From a checkpoint of a small transformer trained on Wikipedia.
Size: 13 layers, 2 heads of 64, MLP 448 GeGLU, vocabulary 8192.
Each number is 500 + 25 x the weight over the matrix's rms, rounded and kept within 0 to 999. Layers, rows and columns count from 0. Numbers have three digits each.

# up: layer 2 MLP up, 448x160, rms 0.151, rows 111-139, columns 0-159
# down: layer 2 MLP down (transposed), 448x160, rms 0.0357, rows 111-138, columns 0-159
# gate: layer 2 MLP gate, 448x160, rms 0.151, rows 112-139, columns 0-159
up111:478524510532439498446519488473515539475452510486519508495482529494450508504504457501552445486510511490488497506496499520485514517466472486509484503521506508514507430479532509500500467507517508534492480452488513495527508503489531529513466538452492497477503504514509520525519475484493490494463431494518531550526496538519470477478491504524476475527533551504494515524506497477532491544501505491482500534504511464466500540521508495494505490479519522525463520550497548509489501478537497
down111:470509506504484510511533474451507520475478525506500523501484489459505500502485498519532537493551501498520529529472511513471509513494515485532552534495514499484539485541527520523469528500523491516470515492521504474464533514548473479464502489482540512491514512500508508502508511451495480487451520464485493529528509514517524523519508512490510508508479490498501469497478512501547500504486478541540507532532497525530528562497435535513450479494539488519565529495497497459480523533543499
gate112:523534527496517466502506456485465527540505510455507508482473458483518513513521507512478496491523522502495467475460460450506474553504465544479516506502439504512461510512537532489523478512494481508513502507537516484494523517517498457434474471458465505491482539538531456492483485502495458464511486519561498517524480498481509497525507518474457505494481477509522474514502466486514505470516492487537490481510509518537537502541489498499543522497500513468504506513515515471465505481506493
up112:511521505479523498493492469502491492523486530469515488472505444495517524530501518496528469499507506517493467491500511494532512490497482493484517535494484532525493507532528512484511493515502488518544498496520496469501528534514541462473470466481459511438507491503516503526458482483519477498495495493549517528539490502465506510518517540517481523523463469511510499536505477503518503494516522504531503487506532491506540541500517526497542475497465498501504487520548531487465501493504502
down112:456449509484481541489505533492509505500491492475527459507542475485518487493481538500507490487458488483529472507512509538494522487499464451461506471467523501478482534520503495495526511522467524490497490465481522468504550484488497503509533499511552453491492489530518534531483498547482545514442521455510509504486525556521514500501485494528499534498462459480473492494527490515511449509532521508522488506522492439496509471521538461511509473457488477531478510515492497492512475512521484
gate113:486471509551496500485539430519513544511502497504520490482503482490518509514489517461441509512491472497488502495451491524521534469515497461500518531490513510464485476510490511479468510508516451479521532483502491499518522540507477516502508476537507475485486541526491513466471505464486493467480488492529488492538465490515497484498517492474530480553541494487504482506470540512532503486514469518465488484542452501521500469483490482493467529546507459524490515503489531526468512522490504
up113:541488498552511518511496438466471538510498473465488518520501492466541566533499575490505460501477509500488526500462483527530484475500499498529498528517476550480450438488476546507517494503469496456480561514475462487505544480510505495446511476547515492488500518499499488471525486501464497475475545512558463476523461514528512511497538518510480469490524503525522490471497534536474529470519512539540515526496470473541513440478497498515496460479476449466481521500504495498526489535481519
down113:444527496460492518513473550504549482511480518500504487516530506522456476461490461529485516518530487500488469486507504460450487538509462486492530484456509501540519491514500492476494510493503510531521500475492544517503480535482488503552511504481489480536481493497524482511516495487527505529542517528470520504507536486479487533480450484515528535511491494485515520480465429458495484505469543485493498504501553480432475527497503505496555486509520518533518467500490484462492497492491511
gate114:493530499527504521456482475480505461520455539507504500511516476509502485462496506504514449510539470519510471505497516476482522443504495509520479463436484482481506481522511492517465499488486452508513519467533502483512524477490500482488474504506465504491489487523476560465552477444515484493517449495490513513549487501501511518550508496510517501475491484500458513526525510471556473525509504476487452487495515488488492523466491520459504533504485514516516495468504469487499467497440530
up114:498456497503487521484472451533523532473525423506511554526496495469475505459485519522524518564471492520509438456510517486514503456487505521521525498460500466465484465520547498471509501492488527493485527504537480504505487523494519495531544474496522497502513538464499507547492479509505491559485538466531465537490501541516510513529509512519493482489498533481475455520492514477508472517523475454483545549549535565504455476461510496448463452509498511472472498541452482528500493507526527
down114:495502547484507508476551436504507549499482456444520560550534561527507483488478537497529482500484485507514450515468541523471507484534508510493539505440481516472490465515503491498509532530498510525525538513507490528492514500489482539493525476485513483537532517447476466538489484528532506527489530487527466519524496523526510512503470496528501464544473469458505487477496504477498444543486503463470493542537540517521479480472516534497513505484539544545516490476487462466483520491516501
gate115:492534523499484499509494463478537510489476493442519479437483485532485516464527473473512480535489500491519480487496508518486508509487545449527499463514496508492490484474506448482529485516532466497481483527494517484492517535504496531504510514498461517494488515503548517466513521479497488506482487469491530531512459509501484504504487498531511483469518534531486470539508546532507505483476530473548476505521544472512491510506532515497508476490508504515469489454480539486514499513485517
up115:518530522518520487522553482530522481492475518496483458501495535506493506543524488549515486515483503504525513493495502567495541493482501520515500510536455504524504473535482468523506484485495500476521470505515509473472484515433497526486489476531470514461504426453541483481515502514497505526489511533505496522490518502453493511525499467483471488523497513532487534449490480496476535511517513540474529522510494455488502520499478505498485468504499484521458524488514485520472470496444510
down115:502483471493489513514482521462452468516509506533519519494511474486524499533504498494472574463555513502469481518513496473503453509486478518482484502485549498545520518554474527491508522502475499514477493500520523491507523486537540439462515512489535501505525518555457489516473489510513469522493513496518490486496490505491501468467501515537504512447518472519457507481511507474525445507501471490484507466468446520553496509494470491539518473490484541504524486512489500518519526498498528
gate116:536506501500472477488489483482517499464491523483511515501545498537542489517515484498499475505529498509518487524526512479472505545547523511492501521511454480455487519537465507472507485476498517495502479532496495506527471531441505464478461521500479506476515518469506496510515480532485512489516516516529499514488459463503469492540543524458511490484474516514504504497518507499470504497532507497511476456515550472458520501492507480484509488495493482503475497450525540538548519523436529
up116:500515520477487501491514514518522485482525516521484495522516462500517513526508468475535526507503496479476478523476456484480479562520526481483501528539457494480488518508470484496507506496496521494498517531517481538561507524442503505477475512421474486510476514456486516518513510527496541482504449518549475528507498461529491535499554519484507489506500480514501510538502517496478496483523499515479478474495501477484513514506516490483487533478518519468462460520544480531562523503475507
down116:481462556506538536479445505505500477502487482508497493512477469524507496499435479485516485475517491495457490512492472477532480477467499477516507469458518498505514568479523480505508476493492523477527452512477502538482524491516501573491485521486509514523464495531482506503437512521491528508505504479472490469514506502536511482482518503480505504505501504517536517524517504507500498489462544491518487524485515500482513458522480492453505488452491550526528538533486513498458474487517532
gate117:531452465492460486509506488493475500503508523493497522453516472502522506503514493536477522467505536528530485484492505473521488503440502506477508545477533449512499508517505471461494463532486496452511509495507518528551522484504509520443546514473490525466489507512517510492510533481467520513494478514517490518525489470466513519499470506470497527445492468494514523539496503519518496540490492475545476504517507488568519521483520496477507505504500521465542488480509486462492454480537508
up117:502520500492488557477517479502530520527494483472542521476524460535471514519494526445491523522498516487512516470498504519505488524515496520519487457520518500490446507487500515508528501436509525536486494498489477475468469488463492534507470507499506508517460497503497512520484505558499490491532503525508526493497488515552501504501525495511493469533485553527488496493479477484493538470507531520509525508456481494479498496487481542496474516451480511475490551528488497524480516530499492
down117:485509503521459465468531530509481540504465510490481523500512518524501515503499529454495498487502529495505514505523507521479473541433539542517464475474540504533458513539505499486484487536511512472534506500497464473521515508525515489467507478504476504496505474496494493484517529521513453520491490543548498480519489535526472507461511486494510486489496472529499495518461479521510516501482520470537531439504509505557499483495546531501464509494506503473524523537517491568540509525528508
gate118:532505502507508515473489502502507500431463503512489470495480472550536487502531477506511492526484555493488499502482525499493475516513503472485510490475568493499531440476481491518561512454505472494482463518506560508472493530466517495471514500522485512501521504466471499463540491488472510487494551491502500488492541481493507539481510488539511530482509475507460444520489519489506479524492481476541503475518499483465557455530543508454498504462458488506550484494548517530433500500485485
up118:494526514515515533522534484474483526533467522545514563453548518502490539544537484548509484469479475479507534482490478487471512524495517481506511523455491554488473553502477490516515503478520495493476508511520499500508496473496492494508505472474470578540498527485500506544500509456463511504483471530464563481555521493454515459531510526505495445520530527525547546496491478433480533500520521490540485513508499494476549484503483490529524531530571548496463480469468468509514501525474522
down118:470518510479508531537455469552449510478522493459528540510533528507484488478572494570493508458467476498521502508488519464494511499450535518485480481536472506502520509526491517476548507509500495497498510500447516498494478490500497527470499502502481479447455559525536478477533510515493477516484464509471483487447450516516497533492472516440451496524504515500478471510507476488503514520541478474482472465475459535487539486532452463523510491454511469478485515517528507472461485457535517
gate119:524491546500481478473518482470503517496472473508517469493528504475501501523524524497488476463487523502492481483536524522480525530526451480503499505459504464523492505508519478525496516500463512478506471520521493501509534545515509556470461483513505493521535478457517492480519497466471501550508496487519502515490501541539475503524550519519506469505493514496511555480454507426451534523494476451524537489547489532485469496493505488488485527502494508490491506503472514529529461453517513
up119:447513484476499501502494486529518489498528503512484525512493517516468505507474474532509493556495452514520505486457491500546522497517533526524521496537472542492482499475507509500518492502498487521496492479479541482479467453488445445527535494505498505508501528524514482538468489533494540483475477489525500458512494478492507507484441502490486500492498502503488469466488486549563499499502506488511495517512518519519452490471516510533523453485487501496515500504502487459501520507516474
down119:510491526501475510473444539512481483560555509499513525440459525498508489498454463520504504516527482494503483472529533503527527524491515532494453491481459509509485506461501485494520520511518517532518515508514516508537516486532492526512534471479517499517429545478501478526499478484495471483536492543504500465482475512447488509539518527489451472517472461527503491470476463505555496469498500501496510525501510476545484475533524504478550512545486477515497508492518498513483523491476532
gate120:487491475516528510504501504498459520484547493476533449493429514448492490498515510518533472482516516487480441479564491517512493502473514461508485505474469479491527528466497462479493480461492490520476495486524459513522459427519522431478521526503488479497527499483552496495503475517510475552460482471530484463481476537521496538517477464534485566520494487476506492518536555485468483477525519513454500500466481522524503452463529500515500463510477499474543502492523482500508507501465520
up120:503490535477517484500538498481524495501501545486487506489544490494521526490484494472493505507459512556509521546484503490503507510543525473448499504500515523492498487519514533508564508504483470478464473496493563543500505538485476557514486505540470511472458520564452482511549488487487549448542499510511530481477539490503479478491540503512481486536513484516501526443483467490494521511495509476517474502509510498551526535499522494494522527497482473503495504531510516488470485519501496
down120:494477437457497517475499503491486494502511513483502472481457512475477457476486498512541454482510521461501481466540537541504526515485486465529468525488455475449529518506488492479547475540517481538498482474504474525521471445529490462478492499501491476489491490482527512528507456518483479507509494467524481481506524503551471501475521479487522523515501472512466468489503523465473478485503531520490501476488463538514504480456489523469511446496456533465539483540505486476493511518490530
gate121:487515497507476513500460535508461524476527473492514511552518501501518548535502528488454510473490486483464500449503529468476468552503513514516503490506470502537529536495486497492495474485468498502496501493496501518495512487451535490485474509501519520502509538496457512504489522475470496502508485473477504484503484507524530501473503507553506515458504513484515523486473517482494510473506530501457532535435491492506505460502507521499536474456469510539533542531462508501465504483524534
up121:526482497542491515514513469473532478505497505476464489471477511508502470511474521489512477511498516522522517548475496525508508487494493501540507475540474487508482477496481499495494550486476495478510502519525525507523465523502472491471517504532478475512468430514541505500494487521520479516466489458540521517499503482479523510500463496455483477483526501470473502564520499500553526534516441503496528464537488509509487438497502504473482480502508497484480513491512473550513555511473478
down121:511476523501508535491471438522504470496463508485473455454449482490498475486530520496476476468500519489481520493504495498489482509532456484512473462463496494510489497533492462507521550487533519504489458424497557503520482488488503528533503524506453513505500486511526510487495489476527519502517507489486482491505475519525499501495479531495494532494493547485483479566471482478514493519445514486492529453535504478506486451526503477495516501505488433529501472491449510502484509501525493
gate122:508489473469518492541528479529526500504526507536502496473519531497485484505492482537527501500476546486521483492506477458493503508464494503528538508489490506520523523513495523502538492513469493499486496473474528465514507506483440477486501486519519467477523476494489472446541517477500509498494536482471475500505476474522477561491529491525478496487498514500523518495500488532489537456501477485483503507440494496491529487491517512545471517531476511482506520434490480487489476508511488
up122:474506486484482533504470478525504481491509511511553518491492515470520504469487482530478498479461490442497514533508477493520499532488479490501489486494515485501577519510487518501520495486496467523475487469521508522528495519495442516519476493504495468486486475496485480474501462521496503510491528468454495469489501478481501503459509519533525507534536560513524472524478461529446502474516517497440462490488491526498548508508488485506528494468487491519521455437506502513469528490509497
down122:500495509509489499508521501495496509504495509498458544497476507525497489515497517469499496513520532512496486483489460487537503475482528497517504503495420525477440506468498493501504510517482497477539541501469500483521498463497509474547516536513491514503521528495508517520503499485496505483535507535542485535536519513501480526536506480535474484481476473496510529520534519473514524510502453480543539539487509503541473465478544490491477528494528505494462486503478484504549497528479526
gate123:500497471475534530512546476516524516470499521497534489514466535507496485511490501501532490478498523479489466501471504497509487536535452531546521492474498487500553533503523489541513487495497490519528487473524478504517522538520439548459530520483507498521463485499569505495530485476457495503533489474489458518528531574518506505436488466513499472528511500508542501533458463503494510463524486519465466507530502482526420517461481457487496534491496467471453479509530516485503515483471489
up123:484468513438478461536490474551508528480496496495497505452485524495530502505517513517467497489540522517500556510500458481537480485488468509526508501491458472494493490477552533511494520495479554536534464503514477478507484488500497524535485442500530479488485498476517440497512485495452516503503535477511466511530464483502486505503455504486502507551535557456523488487497513488446489522526519488461521539516537528496513488491509488453473490468485505445525497468504528535478510480497500
down123:526509525514541475465477500511515488481481484478528524479537507499537486446462516484497492510525475467529499537516498459523504510497481475490485495445483530514466469506470495500521506519529494510489489529493538492482478508500552524498479523459497516494525487533494500505524497486487501490501464529498527440506482504469505518512495459484528519446506500501455515494556522484538527519472521482495516504469519511486492450519514553482498460482469512531547527489499525502475480490535470
gate124:500510476490476474489451457503457492505551468521533488499498526533469478511549524529464458505491505495500481504507495513487505519488527528509514521502509513473469482510467497465482528513471525483475493512491523483481538527522525534533472471500494512490498498500473575473524543532482477456487536549524482518515482539537481467533510557484480525509465508484513530513484531466507471529508427517515518501552515461552523486546523492534498516489490501506502486504542438506488479532506496
up124:527504528520492521476531526472543529528472512518479516471489474477524502491474486495523504504505479523544523500497472519504504516514492477453502495478506489527499467486500477501491471505515472502524519504537466520521474483490475464472499535519480533504477499509536465495475487465511493520518463488484519503492500459492546507497485461499512491492509516501499491485534448538520487504503502479497480518470497551477471497485490495464485537495475491494510502456451544481526544493500470
down124:541504502504489505482433483504422510479497477465477517478496496458487467514529492527494493502507508526537486518519510509515519528510459484520492510476518547499510495554484502519527471537492465478499486500521506486460551487476549546528461520496488539490497497511504520495477532513461483481508471526568487468524521484472479458487490541506496511516488510469512484503485476507504469525465491478512498508503492459540526477533514499530530517506470510473492490507508462517500512518509494
gate125:507469527483480548482510505485473527474562509461462455516513489475509488490490514490506502474515479487476520506480424535489523473510496483495517532507491486493479533513471472551465534513474460460487537523497453505529464497478531453459500505528525546508529510481523503465459520486494512562530520442475480483501472475493492493487452517495491531502468503471512525495478511501498498523507507505484513521486522491534465443480505507473493480534423474488516523495463478491493512539485469
up125:486539493506490449525512503459484496452483517483485465552484502520495503478488511480521506487520461501453441509500513525507535523485489473439516477513505469481539506505521517487505436490551487509521476491504491511487469489472481481488515509504473459476509490518479479502431516476526478490481492553516505499517490503482550482484531512548489492500532493500548469507467497509542508529473518499536519487489488506505501488492497508463491446470449525569526523516471489440516510506497498
down125:497454489500508498497441497537495512536470477472498530494492492486505513512479435527511507517518484494566480488492445481522453469511493509451500479487507530506468463495506488495529518477511485503497480491484558503467524515494482544516495486534492506543487519509503484501530530561487516474517498521534475489442521515503495540500494543494501521500485511507492514482529477520457459441510484473499481532470481496471519546478511478485498525482537495468510470480518509505482479498502495
gate126:495522525460508511488510513505493454526502482442539491481487557487493492495519486519520465560474514481472453475473506505515514477506467483503477496575517512485531509470527549476493525518531468532484495505515467480443519478517494509512438486472532479515525492470545474522441477497510470435489525491476474518517481510482488487506467479459503521528490506529479469506532496468505478487528487527521499498516469510502540500541467452519445497480477481485516485461537512494499537515515526
up126:458533525478516507477516510488485477503475511517540506518533524474480513468532497486519488525492487480510433498459504485491530493506461501488487467539499503519481471487530519478511510460524496589469486484509488498463528503518502503522467496479490459546509475504545511488457500515487477442474486514522459502540485485446472522482476512508525497501498511554496494486557504480509479487520512521525462521480497480458513501499489483523441507481472504525534504503544475493529510521481518
down126:473484497535488465473474483486491530498512498499489502520482454539536536532489521452465532480500508508517527530516506501489512511475507507487491471460494451516502536524489470485502493472482547435522539522507478499529471506468502490467520518508473498482483511506486533451544520520505520536494478521469524499493506495564546516529505483540455473498501513474531490472468542534502519486505484462505517463517536468470525505512507550536509534480526485525530501539489494506479439505468491
gate127:505502488559470548514502542482513475484517537489547505502495542483517516472499520504534511468518513486515523499487527496472517503493488478514545495516488476482543482477525497546504487517513523527495501509462468501522459470502505495512514502503513522482481466519500491450491526501517474505448517467472489493484495536501503475490505487538525527538471464510516516572536488502499521476509498507495456502515494472501471473498469526535490514483514543562463495512501489513490477484515539
up127:525509473461538490545509494466483480519482484540477476456471482505476466516507526474466482487491460478536524516496480498514533491515477496501490479505496522509507503515505474419527514453505506500490495483524449484527506514469446494517474479502479453462536514488465496477524498513485536487557516462530508505520490515507485491521496530502502500529493539481484478442513508537507488526501512481543525518477501515490529496552471494497493548525482520478509488492508459528471505538460494
down127:508504546450474480451466501506515517481522536534488481528515453474499478481475470490506501487497534495458478519526523513519469505506500525539457499460499498488497517468483565483518496542487493482521497501490527508491492463476488516500534546508482471524504509521524514532475500510519472496526483518483529511506545474529495550501497521464475498467513496511495503485477514511491521486493518504494486453498504504469476484500511488476487500514532476466487475471514524516547550504548493
gate128:482483510479490519487540504468486504502492445462518504490516482523522519483513494476520483519482465503498477484473481523552518459531534476489517483484497514492479487498529505452510513544502470522510495482485456471471497516484504454522501491483480503476506495497505482481479504505520460487548489514503474478522459476458508523534514521484490521512516516538510471487514522502499487477500495501523536547507472520525504496493529503486512468506502517489462514518450454450503469562480515
up128:503487488512495507494489491536529496485525499515526519512542479450488475512498505503485500488515521526526532468485517471455453539498490537517505524494506498522529525466490500505498495480536479495497503453528484511528506524518518502498461518489476516533490494519519502535526494481440473485464493491497513511471537456494469478494489511520487515488488448444504534499461482474508497480524479496469464479472525525504479485489515535509487508486461480504528505502530492547484507484482512
down128:496486496492473515463543511500491508511490454470493471489491507522525518462520508494516478500482477494504452529488461516516540471492509486468485461476486513487464520525536524499495505523487516500503492542489467477457507490477490475486536472496495463488501510489486493462468504505520498520527507526481456466520432504478553487546481499494505514523497543539483475508528503463491470509468492513530551547526484494499546535481514498502526502555520516485481507500445479459510481534494481
gate129:511509518494486472482460495516511507525471453458498508554519505493492495483512533536479488526490537505497553532499521507483488480513522510495486536491451535494494529502522509500492555523444499471549509537476486478516461518500477472530490507495488510556555517465473518506452483464490492470490518482504525534496488494502462472481538483483489484523495457457529520499500513518456487500514520536479489556484464460517498511479551534516494509545558502478540499506509456485516491502472457
up129:449541508479479547535472485487461476505539530556502496522513438532497455483500466480479511499496464517501542512479451456517521506479478513503520494533521482542462493493549532534508489524442495485534542531473489469523506500498486508537492493498506476499473538547513514446498493522525509493504532515501490506497485541518553470461530465502478514547483505526518486503493510505511497484493479486493549494523485528551461508509485480542490530499489512480486542547524504515462512533477531
down129:519484512479533508498497496457513503520525530523473561462542508520527518489540466503491504517519489482502454499479516508518496509505484482522491481513509524469529497490458504486509504501511503491508507462526490555483495494498476501470532475474518517499492470551462511584511498546516469521548489485530493472489487492516476493450499517516496526469528525530480499500447451460521499507503508472573474476497525512510498487501505484507455514485485521471428523487503517584531517545525500
gate130:495505526491496530518477515511498506491485495513505513520503479467500446498501511511489495521549517470496500472495502523499479496473467495512482521555496496509538503477499491491515499509520501452498509501524544475540531514522475520514496494484524480542483512495510457500494530513471506519490494533503493523527507456527467531507464491487516484470483494522501473503499540542524497517522495480499479501518481542532510501451538491499530498527499473468503496504525512519523491492475515
up130:520497536486479500500489548491494504484515485460474497522470534524525502479493481485526488494448484532485492556478483452518491506539525489507500447470542493503485534497531539530486483479471490543510479512489491504430478481508495502480524488513447506470503460500505533496519496461524520480535485490493484498486501538497489497481530491517486513522542509502497499478521482492517529499509477491503522517477496471440538521527482486491467484451480529499492474501461498488498506533511477
down130:471495481509519496485499456481489540540463539566520501481532493525469519512527500490471525522544505490513533456515507514487528493484542519491529517491460500464496506493486440487518515544496487481477494506512516512544512497459504515541482544513486488493476515481516496461486500537469512515443516485519481483551508491489492490495483492482519486470510528516503484532478525533502479505493531518495499492485516494515454490520516519510513520534516469522510520494545494475487477486477535
gate131:487528488469486518525516507506476538532492482472535532505524477513552532513518488537518558504485446525518500451466533453500501478456513516529534491475494484438495521496518514491499468511469507489520543529489484487490497516491463543527475487536499487512507531483554456505456487499460493468507455483542474528462520477488514488541467492464545523535493550502512501501501449524465530510556519487518502468487475511499488516474531526530518502496482501487527500515516523526485527516479478
up131:456539470531502493509486479491469538550491510435515488492534476562525489493526489507511541482500496467506532473538518506485519486473486540475537466497480510482505545484541494483500446509495494516528496500529480542502479467493502523482452507544474527507471523534483494486528551559475476546512485475492539529462531480565526462516536495482568520508517514508530508511503474502534485491528510502496502498529442523520478517529491506502520486511512562523499496500510464498507463471501509
down131:437477501477530498494456478494441491496498469476503475511457531525463485497525491467523494519485541472513518496526503517494507527470557499456520468466532521496542479553498508502556488538538489477520509472528541519512488527505498515492528445496541492492541495497507475491523470491519504474513499514511484470464468477487522478499496451503465509503543509506528532528506487528512504491431468507494485491511536531502505498517545506510493491492503521525481524435491512503491473537507499
gate132:546490542483553490538575499482531523478508501475443545491456493510466467486488517534508514500519494535528503514451554469468494554527496494496516484475473471512473549511516479495473482482500492480515497519478471515526448538550507516506482478540537486497518506490538442508490512480505493504522551462528512523435501535498499506514478503493497503473498497485489519449499523507500531523522501514449515544460477519499467501500491511487511533522525484496462500464498477516502446500497497
up132:513530529505505493521518515523532469492478490465535496455447454521479457500499513470470497476485483478523512518475562540519518503497494467491488518464516485491508532525534497505526439503520497527525468488494474504481469498479483515482524452545489457469514464488523468528524479575460528505505486476508507510483514515464496496482487512523536463543520469521485520452509517476526512501508523526510507504465452465467486486470472512515504491527445510497493508478529523504497483473520506
down132:509512481496525540461462463484480504478515510458507508514525498532497506518523531507535553499439497462473449548482481440477498485486494499483536464500469489489469461465491477529490564519522482484416531423480476506491520494542482532535489501483497522522490473510463491500458527498521508438515497474493493494481481504516496476503505516487518502476499515518499483524510480516512483496486460545507521509497526484480481544480481522517517457494530494502480468480503505478526513517498496
gate133:523501507541498515504474496473507510482450514484498478484485548501506500516425455476472449493506503526471489516478450482492515525534465514493502483526493515503516511534477498541527487508466536503498496472494484522506512492544490536471481478571470495481490463503478494513521513492535492478526506502517451456483474504521515520542513504491474482503495463531485478499488488501476499518482547438494485559541466495541515476490479536487501482466465477493481507473476506547460484482504498
up133:525517500536514536507516481442506483495472526496526492504512516464489497504460458454512467506499498545479495502465493496484533435486528522526481491472509525487516524504496492560516473498455487520501508496547505495478498527528494566475501472570493513495535490499477475512486461503531491502498525476487469512488484502543561541507500488510472507473502469533497505488477497531496472469494506504500473507522490508481501491462498545537479467496504488506496526465472542542478482463522519
down133:490547545502451461542504475442522496511476514507518475516499487464473503491528512484496511522512522497523502487485469477491481525574469502475517490542520497523500486553472491525454439481524531529494530464541493452481484482503541548496473474535506545490504454513482503500497547489544504477470494509486510511493497518475498517490512479513549546474524505581513500522526506490475501479468493531530480509476494492517477490507526535481474492527481460534514513466482503485532515526525512
gate134:519493534472494525453531500468505473479502511524475473493457549522465468545550493481511514521503501486449523462503539499480448495494493502501521491478469504506495494481482488470493483504501514473498459522525513542479475476495486458446519477533499473483477518497496505556488487516527514496468493465525536525481464517465532523518483521517524493520477536548509519491491498512549498507548498486515469466512467519444489566532509491541521488506499513513493487479574526535481485472435547
up134:520515459524478471491513471480517502484471486463512491504486529511526524535490473462475455537464488489516486498502498522504485480521519504511522501506528489498468457457494513498510482557520489493454493526492515493509530478514487510487507474522477548488488491523522505548528467486508457501500545485527527466518482586509519511484516460451511446505471476526555507489483501505556505513468532486483494478475497523542482481495472444489479454488488554514513472479511546511541521482510544
down134:522478521510483524494493524479517529473479527528496476488481524479482478493540493533505476527488513493488542502496535516495479494516447502540490520480450472506509481529522479455485544542521481534501448474518511510512504425494518536495487523492539544540496525503540534533503482502528492506523492521516510516519453483513558450483463512466514484523488526525479506483547511520489553527554473488496491464510517507484560514551505484503427533536498463488512519505520512473516520501461516
gate135:475523509523521504495467544466521464496500521514518462475521478473502516454513495558505516532472492511496490514506486501516489504464527497500498516482506484501503521486477507505548546478452467467541488500492499478476488542523524477536463507540519493526489467471486490530528495492518491485493499532498521514456524491485495481481513517543495521534451554537454524496523525529513487515519548482515489525526467511484516510508514529515502530497447493536509509555483475510483502524496506
up135:476521523506520473516480572474519500474525501499521499451508539499554522452494528557562511510468490533494501508476490474507531523509554475508505524492520477501473502513467486496521523529480463439474484511548526484512495517525477502489514524561504502456480503481484493545529504537488466523496515489511515516470532485506509515500490509571490502534462548545485474484507515499490493472487531481480478515498434493502512480513517516525488520505519502492492452521508511501493479535487464
down135:524489504529526503471497507463476510499555475512499535463496517533516509528485521513547493538539540497512490525501453489473489507483522481477522479529503445481506483466511491511517492524477472546467516519513534482534479483518486519464527479513474443447493478509501526529477520542493478477522520488528480507510494497496498478511477506551552533490487513524474469531475493484508498497531544470536471505495498489521511509523487529517497514462490514512530489498527510550484491514487491
gate136:451493493502483549494497471491498493517537569457464494521501535507528454463501468505491470548492514452487475499485455488531520505456446526499552490455556506512509472492491518516525490551480508515472524498499507560484488438510496508466498520480485523509503491509508515526538519508508466494544491472533472477497502511495498519502484478520523544510472494500522538530498457481494502521493523469493497486485513487523535521535491477497555519538515492503521532463518471468512490525532527
up136:475477495519499527533524532477495485481517478514450520514514489474508464488489538537512496548485532448492467475504509523504528522489461488491512486471480502518563501530496469479526502519533508536464536466470501530479490462491528516476495522475505549507519434477499540498523531472496509492556494482486478478488502478465491501507491455509535545514516480491510544519483496488534522506521539531471558488467518531504518491519508519511521505536535461514520521498508453504510513494514503
down136:475472508541555487539496513553529495458534453532528514452480500523488502513511491533487473501475513466531449520509523475509492506496531444474539484535453477466513493505494506462490519463497475492476496483488451487507517461525495511530493478494501524479539484502500502502513523478512546507485515517510516483530480490527490422533447517514459491482464495500479486493487526471512559439511510498516516532512500493494521508480499543457507484502483519511478486524522454550492502473527512
gate137:513507497486525505523508530547464481492508536521486511497527542509499481530484511511469492510499540472542451465496493508497504505508522505500505461520502477449493496456516501506512490524491531474467490500536510472493493497470442479524512457515518502509469487469500469498495486490485473518495515475485458472495511469486502506506498503497477540493465482480469494510525544510471513472519488472496507480489472478498511538491500511581490497485518505481495504519495505555495491541518503
up137:567530505539519482479519476533479485524518499487464493493469514520500448522500448520467495478522534488483497509516522503520484437504526490503475484496496550519461520505474467513535494447473505511541507507495502466450493478522476498509510495537480461452522532503492493488494496539483467502507478468474519501524451547509464510478515508524504511468505545494508462464506480499508491487504478490554493543488520482467527555466490492524526468471477494508472517467507491477496461443555503
down137:428474525531466507519510491468506506498502482461497484499519479487478548453509506556521532511513490500464529519486480491500506528527474507525468498526496518494520492506489551515477515556510504497495486494472496544508505510480540523491499518484504517534507484513511493513499506509500532479501512552533526501463518485472517487507474484452523477531538491524527506502474476490499503517484538485497490487513516494537471451533520514450475477518548487490520476498507474507524502507443501
gate138:487431486507527502528535488489486513462443492502536519496490500514520488524520538509500518500531529506517554492451501461513485452501500543560495513514475515470510522497515552522482534549459505458483537475518519537491546487540497499499482497510518527525505500515517499536530493499442526509504496479520495542470482474526493511491518444462499510513495498452456493523469485446511504452500498499471498487504532493509522516524542514431472521541519522472529483478497475513528523522519496
up138:517447497514499515496478510538485547531463534512547464522504458551519507479475459499445481455465490520505535483495518493533515515491488567510482524490512482509503499535487464512501462501471454476476494489472506531473554465529526492549523535532504486490504537500558492440516514492492471489519508514499526523473496474506480500455514480532523504544492481467532482543504545484541472477493484420460469536510504463512500470454544490469495479531480482538507488520527499514500513492493513
down138:464542543499506484547545500518534526519530486522517507484504495483483488446555471493503441499463504483504505503517498458491487440531502512469512500531506478490483469522520533450498469528510520550516525478516502520524481533492514489511462490499493498503510498503461493506520537515529541518490569515453495491449456489447447485492452487470460514442501506490478478466509518446497526495470476510492505451502521506474473512515501480485480526509515454486459500518512504519499519527497507
gate139:534517502507488482503493528479539481532495556523522514486522473463471530443499483498478512517503508547518509492498493528515525507526501512519482480489555508491468494487480560497522492477487456541494469505480532496479495485509522460574516525516485489554477516466559517458513518507520505491506497544503516467493475517488481563473524501470469470489490460475497512551459521510505549473485483492517522481482464532498509494497522474543495463477477445516520525471505546459505500530515484
up139:523505504496538471524490523490516473542503524506540541467528494483477529473465513493500483522496486515526530504487497526517496490524528518532483548495556527538477510512463533512503453498499444517497476527494511516499488496522508478572545516492467516476495500478537486491511518529502484522514506530519550449477457519491500549483503494487480476458503491485526518550453506516500528456464531500478468477456471515567528481476518498532494472482506452484508495410477519466517468523508523